Part of a small language model's weights.
Size: 11 layers, 2 heads of 128.
Architecture: RMSNorm before each block, value residuals.
Training: 688M tokens, 5674 steps.
Each number is 500 + 40 x the weight over its row's rms, rounded and kept within 0 to 999. Layers, rows and columns count from 0. Numbers have three digits each. The size before them is the row's rms in percent of the matrix's.

# down: layer 3 MLP down (transposed), 1152x384, rms 0.0311, rows 862-914, columns 256-383
# up: layer 3 MLP up, 1152x384, rms 0.0561, rows 863-914, columns 256-383
down862 072:482420548624565551463541547536550515468539537486446455482495413618552443420495475517476430502519513430482553501500469417521452549482528442477542530479564487522502449416623462489525518544568504482532545533535567512470520465480500474521494552478508447543499591585475598455455536464496511514542478467472491554460513487514470493515535516468482477455502359483515527452495560448455480464485
up863 104:483547430357488541508509493503495437552520547488517521532557502469500409536534482481554505544546512456531469441535427503412544459486566491501417531505516548474557531463464490478465507519511528445471511439493485562492530541469555490509504422574497442484593467475584501531567489540430547471508501448509456526494411512488542484525532447559497549507514520513429503541384522407413506441458
down863 112:477529467511507503433494482546484475562530560545466528535532497489507490409453578505553537497555542497477475505598519491562467449467465535516473534486491480547478485567523455509474543432529500460499508568483416539446488490472583523504522500636543438428545534520606457502528463529440512445529496497569455528530491490543370483553499402474528476522502507541489429517473544566473460455506
up864 088:374493504521461472472507487516560474514401493527529532520470507524461415473463457528538565531457564507475525408486473526500476526501490447458578420529446449539530546473591450448479534428470500504529546498501471527491519537561544535535486533512518499495456436463454523514457516515474543474540507505456549503448500410541482554451558489514490549534471500571513565555478499524495578561498
down864 076:511542560520494517474536530524519556513487466580541516538538534496552498501569471536611535489497473475442503512494518474494521635504506460506529531538421564484558536454461525501509548485472506538466518456537491497437511474525581508542503518529576491462488525522514605577533486463510455487509512518435548475444552446482466562534488541473501522535515503496551444486491534509598513524498
up865 095:535495559485505525475512446512464530529488515523591458526488467456471536456433475566555467397532573560537487523450495500522484553498455518470494503548501527446567426574527470511482428516508469526519529524407599477474528484538468498533521512482531559492505461522411463533548450520439438470511552456517515494514500458532485533488562500474529518484422538511461471472485460503494479495462
down865 074:513525617509589510522642499561506453528505498465541458476583448548408431457543510528478541465529482513498513503460422512508515499506522478522511473417488458551451513502487452466453515568541497473514508507499472502487398501503496558510444538468448532541405432427462527546522496459519466498513481497483511513610484501506499462423462464447560513472559455493465513476451489516509528503529
up866 092:549451506503483492437519452570507532503515497501508531480454487460503479523501459475502480453494508485486525537537506417511565432499474482559475459452482485522455517483476466523554418494533510521475497520496467483503552542521503523450504578549510478513512515545556483510478534486471473458544581468525502391517481507515582527445477462492407542500500528462461592540423552515406531481493
down866 103:468590510517475480471510514487479467506466496435475521544435532498540456489471488578485596502542540510488487448500457451531532496496531511475425498550524497539510431525502499602482504551486450401438546564466503444529509501520498503487526440488530455495519530491521504517486467513473460451487544478535552572460450486466561426539477573453578553540501497506534440529479484476482555553546
up867 101:569471479513476506466503525479468518535547524559494551499463452413551551488466459506527526500535488548456570522461549541495517482545500505507426470510501495457581467480593519529480524463517563505454512540582593543563484491526506550549458552469464440548529463500544478579482535488506388497464530494457478458476468472468478476539505506501521550543482413483474515506531515543509527518474
down867 105:550492443512469547426514510440499496502585502489488551543542535514497491362468475556472523520500510517468561526447503505590476578477556479518515632535473474487491549493518544520460497559480510475508563568474553487472536520482601377439535495526546527472447483496520475432500527492518484557496538516427448498589529463457489535493469515446550549540493467485485465464541475494505495515533
up868 088:469534535524512464515492523498463456519487516551511482421460456491534528472538575491437534504471533465526526486483491506481555584489503452430473469524510507574510557495469488463561471486564553485455577469501484555471527531468558433537551581561533535545473509504528545458532479490573561520513500452465458478402536501542542451447454553433522458500541503490511523490540506565510489445458
down868 094:540545560441464546567560501433456571471483482514499518506572505428448510592577528552504504562519491508478485497474530498440405570475561468478530501493434453559496535497469566452480519431491530505537465546582440489508561512504401433528443475494457477435540527451437540458480536556526501474474480507474472497523440507482482527439519493502446455506474559481519522559468481513479565532573
up869 103:534488493503510503601568389504579515492503515500468534545451457425459510508542512475565451531580476460452501483431508480497471464475446505493465458446426526486516491516477570481513517435491536547543471502458484576506507527579548495473572495533467525498476472512452531482480462493588464509505545493534504481496490468554512510536462472471491510498546612429473485546502491443538556443458
down869 095:567496462487459505559525535500500507509484514482479518505516478474363520563506464490572491489583484540502474527534506568503537479490459432454502500516526466477459623535523422532455548521544510534532470526464489548530517528504502459467493478441439427471433541460564524468510475524554579484582581518474439460513525561533466478471547453547474444525528451458464537455510525521531489512496
up870 102:485448493484513532551528424581558485561495514528448540504494502433472584585511529503530416517551434515505484520476532434510510442514406538518593502473477446500504505548494590506480489463477467442559476446491517486525485553502492492523465452443574537520518508503522529534465473506503531542469474503519512491570513483525537526514519444452496470543505559524453524466453482407572480491491
down870 086:503461450539481530558461509536520548452470523564451476504577495544508569455525521446438462544557482569510510553547546477517506533507457517563484527515459525470504449475483550499460486461371503489535451472445459519475513570582493540474496473539445542500475416519602466459518525540471484526510528535529445485526552471436490516471476407471500497514536495568470449509546520426494442529508
up871 104:555498457534484495496504444477481476494515469452447464464487505523555508553517547500471528490511504521492466519513519494454456517503531434484525513494462505557541521529474472572490527483489475526516523520414597509568495475435477549528451486496546501520493507560505490512505552421498479455489585531499474511567439503494492558465476482461547530515478540531430501528503479485500523476439
down871 109:556483486533515463533473500478523502494516493525494515458505507533549523529539516459490514562518507487532529463563466482512471488484539514438564491529520521521558503504519487598516500450515529504490435523410485529581437521462482420515440465481501451516543489434535513537490500459463542530536497515465468535501465489532479549474494550435522490519463502498483476505495428440523499462492
up872 111:486554535530583535517552465476566486520553532579545480508473488519480487498432526537558575500552459495425499602515460438536523487508481560487549494466504442478547404528475570516524480489437603457418470531506544462528537496555431442461550464578521561504481468474533459548485489459479452492585547505504445507525459470498472504558505492476461553476449543519528509513502467534443395546540
down872 113:491506494613501494527501473556528485506500497544486482460415485464481604542428524577504521475450525522464467431460554506464487498491470541471506535512538452509522510500517485497513512508489501421499457543494518517473568516453529414536517473480551494455465552485455438477450474458513466571434485445466581467507504501506487491579610555550482552541522543489445528477479485553442537493515
up873 087:486552479446533487488438511513553461466456500394513546487473518518515477539480505476567498538516463471461608493621480537513467399457573513470503544478443534513528501518508434555444521512505503479503460522501474526472632508495517486496509524508484549516465504505424495463494495484432518528438496559525505527530530456446504555525513530426435468487504463492454527511578566509484430532511
down873 092:478521518504436501499466378481486505460559494505499507507494493460490467545540546468537474567516500471481536494513480434447580440542385463550567491548471452408476470553458517457455507506431410580521550491561472472501527517528503527462531485546453532540554503536477544541490457525519469452529469484513478514508512519442496512546512476536502465460482477517520544462578499524498501462506
up874 103:424511559510512556477472480503504534518495521490480545380448591539528487474478476435472510551520556497553487430515554442463453514532491503485495579597580495493498569472469471479457471497455556518509542534521473577431583442547550474463456463512499544503504469467532501534494525469506479517438428502542526416486596506482570491420408436481517523430477447559516544465519470464459491491500
down874 086:478518527470534515486458547601578497507571486575481448418420485537495530496535484467522501457432482577519515508447496544519532538506533541625475445506501546463507526473483454507582555516488462504516487432547478522511521475482394490457505510426423452505525469538578528537528495515546543536499523542451473491487432535415481494554495479524517543516478494478577477519500454451499461466567
up875 083:510549504495534499427490525433496474547543555496588487517573523495521483519442494507603536478474469509509494513540545511418479447435520600465443491499511515529464465420578485513524532498476523509444524610601486479481456545418536418498498514436574548513494489578429578532509437456448491519488555476467547479528415563570477501475517465501553408530479550460470479530471512499494488509584
down875 075:465501507505533504481547413506485483561461481460472564638508570522549544534542505558534513488458545449503528519499487632548490409482447492489437516477515562460490541546512490537503451476467530472436528560476484489532497524500511413515517528518471557532499518514483556471421454500394541495538475442470523453521461507527508514429489505398508556528502477534542491480473545508568545541461
up876 100:469544477474419495467509530496514430506447494538556542493565450480539528518515500536517486499540423516445551541517459501579462535500569507485523473511499521502495470450505521476536565502484502599557533536518478506498495524497503468454549535446516516476476488439523539437569408461536535594438519461534510470471530481502457524501547511484468461529499474455476545472477558484557419512466
down876 103:510547508510475490523550426464486468521461451412532496499512505456571490469518482502456485485528526479534543437476570549501520439446495495523548450536469458440498526525540527536498494481488441465528469440517480498458488381486615458534530476490534525469481466494571443491498543412523527480498516511515519517537501463496479529425465572516530504462550541462538525431487535510555517534515
up877 103:492497455579448513476497527527563466451537503510539488453505595564489485518419537469509444474534430487528502516529504453480505525504453457432477563482496496562428562538603569484467536449509470451476474497490526536538481471468501534446451521573394567526478556490471538512522560554480444523534480502567412514475502528454572498498488516490542458505565516607464547462468522512502519453446
down877 100:546485492461570523500456462539499519513545496456436502473555469540550551509464582487433582452448511437518512481524497409488474507477527415447467481482455509514463429537516516574478499514489527412502494503570531559505558510528472524460461496430468451442488508515526551528488494526556448573515546550484493509507500452453458516452536480538505544510440472540552486494557475538441432457503
up878 102:512522468538559463525519536476527655466541476529526498414526485523508478454447478541516516495459453470514453556521557475478500466520507589511547516493524523515538508544483482516485462526550540465498595405478489505485495546441469496510516443488461507442487496537532511526456484536535555540470536532489421446495433429458431549563464456559527515467509492559481470415536459490518427492469
down878 096:536535518520500504485507494525511482451551460530515543444455568494455467447490483459517496464478514412506499507487519480482523536488532515504518396454563591549465483504448444545510453524434561524513496476466499532462485581492480538494535516472454532458416484479439562534546491471522530487429519533548405493516404529437503561538560508472502479521532500500478556451586538508523475533457
up879 102:525467451537523562504495477463486548523524465501470475526457557454494472469555506509449424515437481508508510479508520544558528514524500515523533451511517483578559550560483485506450445523512458492489495419594519469477562509502512513478432496548527467475489489449435546525583491473512460476493487497508463559511449481519521469571542500456441522548537582539479487457465516525419524465497
down879 099:526550565536511507551460505552487452501516462501491465575475471464493545498503441522502482537602511510559557443518509500459474504426507464478461482411525493544473508469522511520503521496573597455469530526554527536538412485471465491431484513479510577459485443531517469464440534477472543493452513557523548506527468490471449472456539464581438489472457536469511511571547511557548540506526
up880 101:450481577565519537506475496588423482483492485466497514484587586540515515573501526467514484487482510478436409525442474546508443496564479485503498537459439444560539542517537496455474546453500517490518499460490495512558488558557452487523544413494552478520472464506470609593498523542450553550519469502500509492535557406497512467541494585496489443509474591587535468499512491456569508490434
down880 101:520490527521498511518503517549490537466467498483494477508517527478537525585522535475406417492514484502520514521566439523482462496527490511526407552524557439501459437525506519510373487462482502540533486388451481497489562480460568496497526516494587463510528417448521450456499517552523426482456550422491494548551492477482500492508440427496442490485510528487537505565456473421486452468484
up881 088:515523555568490471494479548500437614478546497488510526512526499473550440520475579490468518513503460515450545529613536541468477534500505494515512513480466493524415480566583507480502517453486473475436536551514450465422526408516381522527499493468451579514492505487491521503499555493544439487476489502464567468528523481418492492492506456476526484466524484538527491452519541529475521479516
down881 072:515486476522469530537476427468492499499570456468503508572444457523494494524474449511521490525479549437510503506460428585520562499483515444448530497522564488485488518493500533602511487542509518571483468543493442522517460450383551508491564480498594461494411522464487487515502499496522506469572485496472539492538510483415508537448512535483483491454578502456522526483427538552585536500484
up882 099:473529480534535453525471475510472567538515530453465464470491516533447433450546462547597458483447490581546505510513493529504425465612498513458549500513527448485492511473486469513481459528525461520528499474477556509485517467441536486439436467510484456483549480500485528470548514495449401556524524471529483610546461459469581553549511493503524413473535483469443493496542553498505437504556
down882 102:516436434506517536414508523531529447542510461432478444466476513425480491495541502499502494524542473531488569524594537438596442445490500565497491494528477502633484529468567555518460546566471480539548538439528510526514500520492511477517440445517524499439497467506477532503494461489506521571528542559545526462511518504515495519520501502486461502438514536537502546502536503523526532466589
up883 084:398522486452464429551487494525526492558512507437549547450535462548558448520478467514517549553529481564496506511500590506483514506492521446480483577464474536569496513508529503529498475459588472494571507458461499529531518464570501480555529490503506440510481489505445475496534543570517478499482455601461403528537545490473528508515519542534481488478425526558503519514504487522512523505479
down883 086:440486527494509426560509447535600495451484521502447527575474479542449552516523544515553478527459517535505479462515478527412493508450460510478544524605513481491481478466523472493503484470496522511506459518527525499556508493508563455473511461559478578531456492444507509528511481510513551581521496468493530523431523459501531515546458514536441526545477485494522481464439515542528496460479
up884 099:457592443461545502521522529409523444420506454479469527469467498498510501482437512447505507452456509559539524479484543476507452600498421490517463426467474511518508494501456512465585497526540460479513545558403488521445479467543519462559509447524507490553468551443522512501483541497531525414524502492543466447489493468474510543477443555503424550509475518482519467485413562580498459514472
down884 111:511522495452549400535455546497415425540568459496474418421560476465457484490590485463515443508534463569490467518549514558450491486417488584543541501504532461456493560474423437509513473449490471470537480516479530512491474512495488486547481486484455518478424533501464530549571518476558481466495508459512501550470468483510415510513492561404542551538457534510477495571507513509429481515515
up885 117:483619505458502381485474454513483477444478511513515503440472509480572558521571547559459492459530477581523434460480522455482475517538511497519476526487472531511514470519513524413435528549534477427434473559533546502514514494478453460455463471466490547551431527580465548456493489541494473561468493544483551515477473553506517501502487531488563419451431487569458474521533469458515516375490
down885 119:643540423520457509568545536488494530489508480469446554524502468542530505494580592568558541517529420512483500471438506523481502488560537531461508536418557562512502494522499509489428466475524498519556461409568533469495530427505523489553507471526516513513556599539477524431501501433452547522401443535501524504508557547515488506534566486587479465508544463520492466505464498458464545434534
up886 090:517620446485479452484497438461542466511533536524499477556442496483475507495467500474536485459504512478465433452499467444516536535486513466489429450500467494543506536469596443499491464493507477527468441518425503544526473438385524446536466567534435506510563488442528456550435523493498538480471487502478485495545444511562526548475529499451441464527473509528426556431449503501543498392525
down886 096:527497568502514473514430549545443530498502502530481481477495395499461515493499493574461540480546480488534366517472484520496477560474518575533520490435453450449496507477520583536556493547465501527454474536460506496561485502486565511499450448450552536453505424536490490546539533515506480482499458523491528516512473480554512462467459499458417541421444413490570472502533459430488440544555
up887 101:470518455465497460518490442514518513565482474426486584421471433522514500586517490468474495525501548529499537613492423505492509501462476524501497584493482552542509481512492505417564562485450548494517506485447519528360553426570426455558567452515519552570518561522478501447589498481503494565442472562511543507515454471522466552520503451458540435519490565434450529516478504469451536478484
down887 092:481534570525517478440545472545422498580468530465485435573516443484513499494511539502480535459579556610555509489494495517492489493527537588477534527467544475408498483496510494519439458500473448507478456516487472533464510551447517492493547503565517518402448431497522397501541501456371571463536562521557463516437500501520561508454519567493485493540437460475527494494444536458405451460485
up888 107:541441541435468512538425539548504523497476496499477476493471444459449507455505427462597516494480558485505482518477500456379547555445494495481499485472414513520463486517504512539500401503487541582524515533485465479441476522557517516458505510504516460508461433433470515558490469474564455468472515490520516556471532460450565507460452540491418465598597568554500492489445435422508493514491
down888 105:442530583455424513573494486466500457544518528466529482542437453536544509496470489499475490500508498521438472455477503482477514518546531492473475450410501554516478487537522521586410482450542530436520488478460504479495474494497511560506523437443479460409503454540496483514519515539525499504449530477502399534557606516470528529430442519465470452499448514495468516456525484407537497509511
up889 090:528491531492547511502514451552522456492453471459545470489447454509518493458547610488490393500478400436489537511547504494514532496509525468530497467516519467517473508471547451527542517488525522418494498494540536437538522488489509501502507539505529519533544553484493486497471480474511478502511445603565503452565495587490503430616459442562510544495510543501475588532518517549514496493483
down889 098:545470474500520488490516412545495541456479476433476431426523505492505576416518505522541485461381456475445495539477421518484463488467545508505590517528483489513481491458542496448549411452459537508561495461564461459503502425493457533525558472531465532576469515461455479516482522482479554495501490496476482457551562526537432506481496518516478507442507488489465554498537490528533520497536
up890 097:452608513485460510499463491420513458556569548477541519487525433479497543533434472544480526485501482497500445580439404451437478487491501465446510454553514427479478484462478488462523492423536506520444526534433464449489544499488494530473568510551499511517583480554580457513515489547509558472469560505536533537522521470429504470492536463497571477500466474493523509502571428592510536524542
down890 106:537490408419533462444458477484498489438507519476542539473554423526536588437523542507528530454533494528471510503539520573492496501502478516493518453516546547465509498484521494539474470516520503534543468523482463529479467486459500491464557523464449488509446450580527459474451486561544520516504537467533475557537523496486458397483512427460509510506540494482593481559450438437563468576551
up891 088:514633491485543481539475483477503553516552472488534502537503469507496623537515592459534560524547485509469502510426409550482448571522585505426492500511511473511555546521448501531557528574477468500538528526475457584419497525432516442506492471478536533453509512475482594510516498532461454481515499475508516523451559498493497541495556498475469489498557541511497478514508481503426534468509
down891 089:518517491429429503468629519433492489485391481482527532442514411499461493519468461566483428453531478457521468586460591497530567511554473539492464415505527543511578482510442462473503469377463518458491491512571521505479500571521540551477563602513465448553478436490440500465523460415559593544451526470441491520457428439457441474482532558514506572522573470485492434508479452525478504487530
up892 110:483521502506542591444522516495551523501561452525457469481523424526568519514526568541493522553525545501454491573516520452502549541495473455537506510485529552529485481454532537465466478472475553458465561528461506494514520567499523467444485496485587522518473526501545469560484430487450487519478524557510392511484534482548503526507517423548480553499525488590506494572525497617530492513524
down892 117:494569515488474505465545527451505506527539487525465467489535454473507486533477511517502482495549528504581502539416476555524455560592524464536546551429594491571469562483515476600457527491442480444428505575472472512575481522512583513520455453487531537508497483461472499470511558532459500491474566490516565508511539483472504488526564441480436475518484452525536565459503506526539489568476
up893 096:454526481501485497485445500518483540512516456504454472442519518474459514516549503511508514510442498491489497491497505578484558520560488493468533547534419505488489497491520536515505478521489554426525468485550567531528454462494503467530503466495498492540556522527507560492493514467488522463511461421523498507491510456560494452524551467571540524529505548484506472462500494513551463527491
down893 092:456522536476539556483469491536450485462445454458462471502408515476441510495514395511540442538572507453504577540487562516470595551521474557552453544501499559467454508443524510535457568514429561472528572512470472456484416484461544529548467550491554552494519474453484493580494464519503564516422579504579445487453503494537556525540511503502486459496467465488519511537462529530550529464578
up894 098:511475509459485518544541431496499460446552508496506510545520436529485496537432454513477490530487552525518597429493554548462508515539485581488556476546471492478486535501486442447483484506502479556505516523486459538509489488502433581511436462482410492510516516454544495500470509432504520548529557446518456534413482494557474526451394523508472493521486518538548554478443459470494594370440
down894 095:455507495471492551612407422474477516491509503478476540469494470546455485533494465491455538480478504514519538486439470466494559483434516460458487444562442446522463525495479468523525556499562443534577424484445451556482467469515473556518408501479493467489515519437511578538499472529512495515568523555476480507429512532503548475505511526498510580555507471459480532520530545491483524502458
up895 081:548461447550500436613420467579467552478456555472460557498515512450574489461465539441499620505468521470467466453511519491417478484522466564585526540568515458469516477536588571483478507556475502518533513483514483527508526530526471491466433502446478520521504519558491423533478446494456467530463482512479537531537496543464472488502500460485506503528491449498450525517490450450514511483478
down895 081:465573449472469432524435467533515502479455514521549516474441468542521512460480531476476470498456470558456398498586495524489482566442542483493519419541525472516514544504567602518511485475487513497508447535516461509522521512473471552455508558476517606478513510570532481463526543483503450529469501512519497511497511473486501541521425537537514458499445567443577482527483543546502493545505
up896 100:451527541418504560509455519495506442539468498524505532516501473478486517473504510456612512521515552469490420536550585484509496470526555535530510466587512440470571547457502506510492471483492558438470533509559529534510483515488516468454529493470521508503597397495483572488534396468536517536383485608463490510477510484522482554490484514491448580495506492495525525506495555530536543439497
down896 109:491541560481438509378464519491537483557464414474526513540548508523440531427477481468521559495534529495447455480503558576464532451557497451505465494565512475468465493529539449470489406565485479560492535513469499588494410477556474487444521527478458506500519579483482543511439474541488449586485452509529509453503474479469463511498476516496536509529562544509479543495497556450513530460551
up897 098:547505450491467480441483487520497574531437484469459465512514539505528488461530503500592449542464506510434511516516444440522545490449525460478516534495477522544377440526517444516529443431475518539473468513500466518504460472458492505543475541594478527529468477454438547575527490499514520498494550488479565496514492503531563522477454508538414513513466535449504528485439550523439499487469
down897 101:469482458489540410425534480467507469473479427512457437511468513484525521483528441557519485442577477493498507466527527491512421587513510480528547433520603561481555486561553510523505520565537505511499476517503465449495473482505582473525542464552537564517561507507519500488478543532495514479435484497517442542519510566535491524441445535521498594434445521492391502430526457495514501507463
up898 106:513450526474489488519517467462616566549476513571495550515465439532509470485490569521516462530473491539460520515513458511562479532466480522556484535450524541488497533405504492496471493506454507504518418434428479503554540512469502479530432547505498530529492510535536533522513559467508524562490520490508550505544466523497547524556462531470402472508454554462511498496494499487511482495482
down898 110:479491525462509483490550540536559587517487546516467417524430456500543541470516432473509572483492506462497440470507503551487497488477540504524477466538423517477520509530503397569476448517487500542509448492469491488468523500488461547542599475534489507550536486561470552528565504435506493497420585479441494550490474506492496480528500496514542452500493496536491485553495537518544506454524
up899 114:489519428508517508562434472501514542553547427524437527515516517473525562504536524409484500458430550516494478582517444494505436520528500492459462464453523463499532531480458502583460515435517597479495507497563540474548581513463473523578471385467519536505471458570500521497517501482571566450438417492489495574547507479506525547466463521576505493535515531442513471528473461617497534516481
down899 107:533533484478438516521477485593507565529390516496478540497490480442459471512539548431453522475413539471561439526495503549512477457420484516491532531492461486538532513539478524547524495489502511489497538484517497460522542518501537478446506425418566536510468528553510495587462482500572553417500442522442526503553555405427479523454478488531578460474462534479522518475518456575539484517556
up900 095:445491449573533472541533522501463512494477531531537478501522570420547498507465505516489491480488572476548494457517551464518526551465519519530514644462525492483473530467521488469445489546448474550531549456510461481571476528559464485459566512476516457487492497464568533470563483516506440582562509522506454492515496509492418540491548532493482552520495477523506482552533513549529461481450
down900 099:553395462477515567558484467476538496469469472489490466437461489516494550598471455518530454524426425487515509557458529533501518507539562511498495394540465506503535561485528504486559459480437510450551518490493488479468495540545492571472532505460446548482517444526479528449443539553431499455530530500532491475501497500600554500474537413497462526543477565461491548450499492496446468479469
up901 098:476439494516501529579463442568548596471460475505543469511513480514434535478477481450489489539527526516465424571569499471546539477413483506402609496459468483508533453476619495535466472465435472459514488407466554499485472525572519465562519446465484527490495525524476520525502470483487490455471523542514509581530408528525488500512436441521502465516434520511529469531511495472525490491544
down901 109:583421553532484509515516531492446534483530517449466423542378567489465463440489484470480534512559541570518470490546500561501562493531536540463483516458472454513526476528483529507462447491453508468537542421462531558531426536483441447438569480548542454527470537507526541559471519516480460478446511452464526545455474519505505451529541461477485497506578530464536465544519592513508423494501
up902 084:545488479461551516449461385507536523516533495460466487558450499454512475495468486488495466536468477454450501542453534460510526465526479518434469539532500581494511518496461522456511494551431472459500474469482523569522518473476472528550444560525492549507557488501551532517487466512553460541454519490496522477471483522459500578399464481470452523512514473516413514569506601570455503516493
down902 092:550544532528495492479547491480500583424464542423470515465508517486497463529473548474506529578508530523544507567452513520489576441508388540464466401510411506462475535491582488522569516546527464492445489498472536476488483492522533506367603485526553508515536541479588496496436535528537542480514499526482465525517504474495408482505539559451514580442462499518501490445462561488537495559482
up903 093:510544491493543476509482480464573454475478473496520537529412436482570468459478533517517470464488476513499524494518419457521461545496564523516507428490461488549429570460416494502534561444564477465546427410518573537538444476556521492519454549508484538469551415550488482462514469455450502508566520500560518481498459502469537513509542489481585434533439555454514478508522553530529413528491
down903 099:408508461459521452496500529518538449536457502562548559518589439528514431440482499565478535482529509459566448535584522494495439470553455468448442483452482571508460467516512524483540489463458437520541522502487431512510525422524491495535447507467530526482541518518412441476585447519545481443522390455490539474537490458474472437489542486511544514542447441480573448476507515506473546505538
up904 081:536497436486480503532546531480569593518506519479513470572513488470439484516493477447501503536547476515565479554521543584505506469486513460497425514484474488504455588484428453517452443454486500487477507445472558466525512540518469498483511450523537513492516515523530501581515574423450491536439458493487490519397520550485543408526521508444530537509527553507488480466490481537551544455373
down904 069:435454502502498440557474518482504462462532572516562573502473521508473466481517534464529478499488599529422506535523481517479467548497525487457482455484546448473450534510581497454537507535468540512508489586503521459555489531496495527545511526518519451509501466485559523477526466471511423487478543497525503446521479479448480530471441504522445468465497514505484512546510522515448547475512
up905 106:505504473515465560509552480546516463436543469506501525419461604497505437530574461438468492508479554470533463452464585481425485543445469488516471557545461500478472522534483461510531506532458494501495466459510499539551545488497458535495550549477520465526507490504530443470467570388487544546478517513496492471495473480466547532413483484580527528516466540435552533485476491515492410461483
down905 105:507536534478450499463431478563477523553519455544475492532507558504476454489540492452454483471508530499536531451432473479591534553597489527514478508444509429468483430474489512496473472501449539539490474478533519533472509513529512453521512559449490449482529523549419550511546499501457548464515540490531479533451526392481521499444497472501569494519465581488551476543526532358557481548508
up906 095:503531532513410475488489569513412552457492444512563515427512475525490528499504478604472566510484473495461475468548561478507514499488526491482483478503518476483449477457563558509481499467546486472505461491491563600423576488550501518511481560487440483544508435464531517505497445503471456458449509520493488502404460489522553497572565498511539472499474452522462487539540461506465565555519
down906 102:433513494533504483463483526496451502482542429487422523467459596557461444451484478425538521468542539524507441432447485555498508476473468522470557543437491529544478486535592505516540557528518464499541467516432554564510486506502505478473491456404498491598466509453470454500528517539493501550509449451518579493435500475531538509535533484545476471441529414539512448463549460513490546458481
up907 104:443469535539513556524521473451522569486486521508528474456547451492515486494502558526465484469449460504612480489541508572504526500434550503548514519504566492569525493513615463413486446521471483482548475518456460527472474538405533492527539472484575482494487483537484501474511506519478531519517502454513494485496517554487502505539484502510503408540496474409495557541526536505508554516438
down907 101:497505485494526535583516526448434506567440510484482526505483494482534481543509488521494453525559525449531560611518474470540520416466558542554472543481488510476499455514529488518482534442442467474539508550448565503496568458564459523507485484484520549513546487434477528505456464484550547466444502460533491510496505524526448453521437550507488543452482534466497492497444510493613442440538
up908 092:495499489572529432509583491487497512486475501528551499401537483462387501466525488475517477536513520461483432459503477529522458556475514466529508441518535444513546477494500542504501481546503489482530502484548503449458495454454442523544447504509508463491453508472527620607508483481519435452524536497483496527497501517469598446530519475574542547505485495507533464477495496536438508533508
down908 084:549504503508429502485543497474439526459440559511512461445572462468491577481525454510453508510542491490495496527461501485477548463473488442487455455474476478581486522517541510480573464518516533509467464537534453540523408483491527463458489545480474449464496461470456473523521510458538450481477529552472525511475528512452513477476539452475475454527457507492470464484468440515499519497414
up909 099:504510564509446536459597555510595491505508502464467478528518573489448534527553501454509491529507462446528516443496536516454531479502438550517510470544505497515499499538528462518533497509433511525550580505510477440488504491486556489525489495469450522525463512547428438520503521477480474477510524506456479509573547573530630443503505560532521481507478528568439473501514468474418457553599
down909 092:455496499549544496531582517502527511512494503497447506499485553434536503558516525509422435497498473475421443488602479555538503380526508557452427525559535584532465504587476477463471514552530531495432484514438521478600517513447500532447529455530516496476404492584511421464476571473551532416439518391466497515482484520521509522474491496494575452473473490557483474516539506547457477508453
up910 099:535523489507441548500504422526488516533588510502575496496544474514456579526496492506532583517539475491533580507507574569508538505473517481513502526392549540461501506527530492506529508421543522491540592588544531525514461447492500502534424485468479575559624494541495470462483443473514482507480506539470474444467512442462561509489549387582506475494559549475569514513511440515542503467509
down910 101:594442489447486543560529520402458499509536478489522535599528573510431582480491510466566474498522477474545508477461551484539551476534490550492546442478527520452561510454535507562498470448495427521527531491544547473568529455547527486454496432442555450520495448528438477470531506529483518496532472523486530533529486496500527481486607498478541419476566536462494485513516504477564532532508
up911 101:500564475470400516500498506548513529511468468502521496518491512363495485471472510533515539476510472583461480545550522463489494523483481532431506495482458453477487548503566540485479532537575476470500473498485570564466492487509466483506519486547562504525557514499520473470478490540464430550482517478528486511471537502493493516520484518599451461548468556484433480468537559490493498534432
down911 091:502409492510513545540493472526556529513436512511512475538526513449495459506476466497539564523518557555512467526517522485518485516494493478523475461519491468522509534420489519464484595461452461493493439550480465535425509502447520446504423468542509525457451451535442497509547500585472544466466423503531534484500489445519522496445438496588480495518540589491448574524580604523509540554430
up912 087:504486491483511447549491520456450448521462463472469482523517516529495557484503503563442531484553459521488526496477584545520465495521468528521439662559520483503498510509499526505562532403506574460545482454491446508458604530571551467502496561522578458582471449486487503498495544544533552414501442587460469546540428543526495474487534488524506557461573490432488497464552500518463409466466
down912 090:568511455483493489480496424534495417449480463477450453516461489546500482455448485526479460607519511452590435455509498561480549465546464540549549460471496487461524480448435571464515537526520539494487486501535521515519464536509494558503460577531506510501492477501475477401439456493474510557441469493519437529479527515451529512492527531430514483491497478567528474528461511404541600491560
up913 098:543465478506491511511519479490414403510554539491511620473450483496535525494500486521469442509522456503489521458500474371486483500557497461454459435449522437530521486521488431495501503501467497518497576476574592422560441541490497549559487528529469495448598475502473540446490548477498442500560586489447524591514511557530469538599485519509463567504436524503506483519462481509566548501515
down913 115:520529403432428515603540532462579506502525464451524469419481526488508538385500535499475505495491485520482506508511498497464425446535492458510507505414545522476483480465530509470515457521478443490425518456538512483524486560452513523517528498565489569505506507514466561506504508454464447560485435472521484517469523477454537499558443550518477424490478497449464531452478546532511545564545
up914 103:475477453557464523511546433482464495451504525471488509510450489519502595485562531494466494528484586473508541527635462500518542505566540495512527464602571441518581474457477549574487504548479501523464560551566519568491500485462535501503498459501455526469445486564500484539446545413513548467482552528494490484523467504484504563484520523487557534515497565486437464507541475544481489505470
down914 106:522505505482504452579445477568419517511454476491441453551453501536411470534623521518447491524487515538465488505488504465554491432475442518510525503498499583428525445516498510530483501508515515488481450547528520463487528596459488490492525466418478492538494466542463504502528512462563550533486522508506505533500481483516542570455462475551573533509462520503469526488532540570487490542566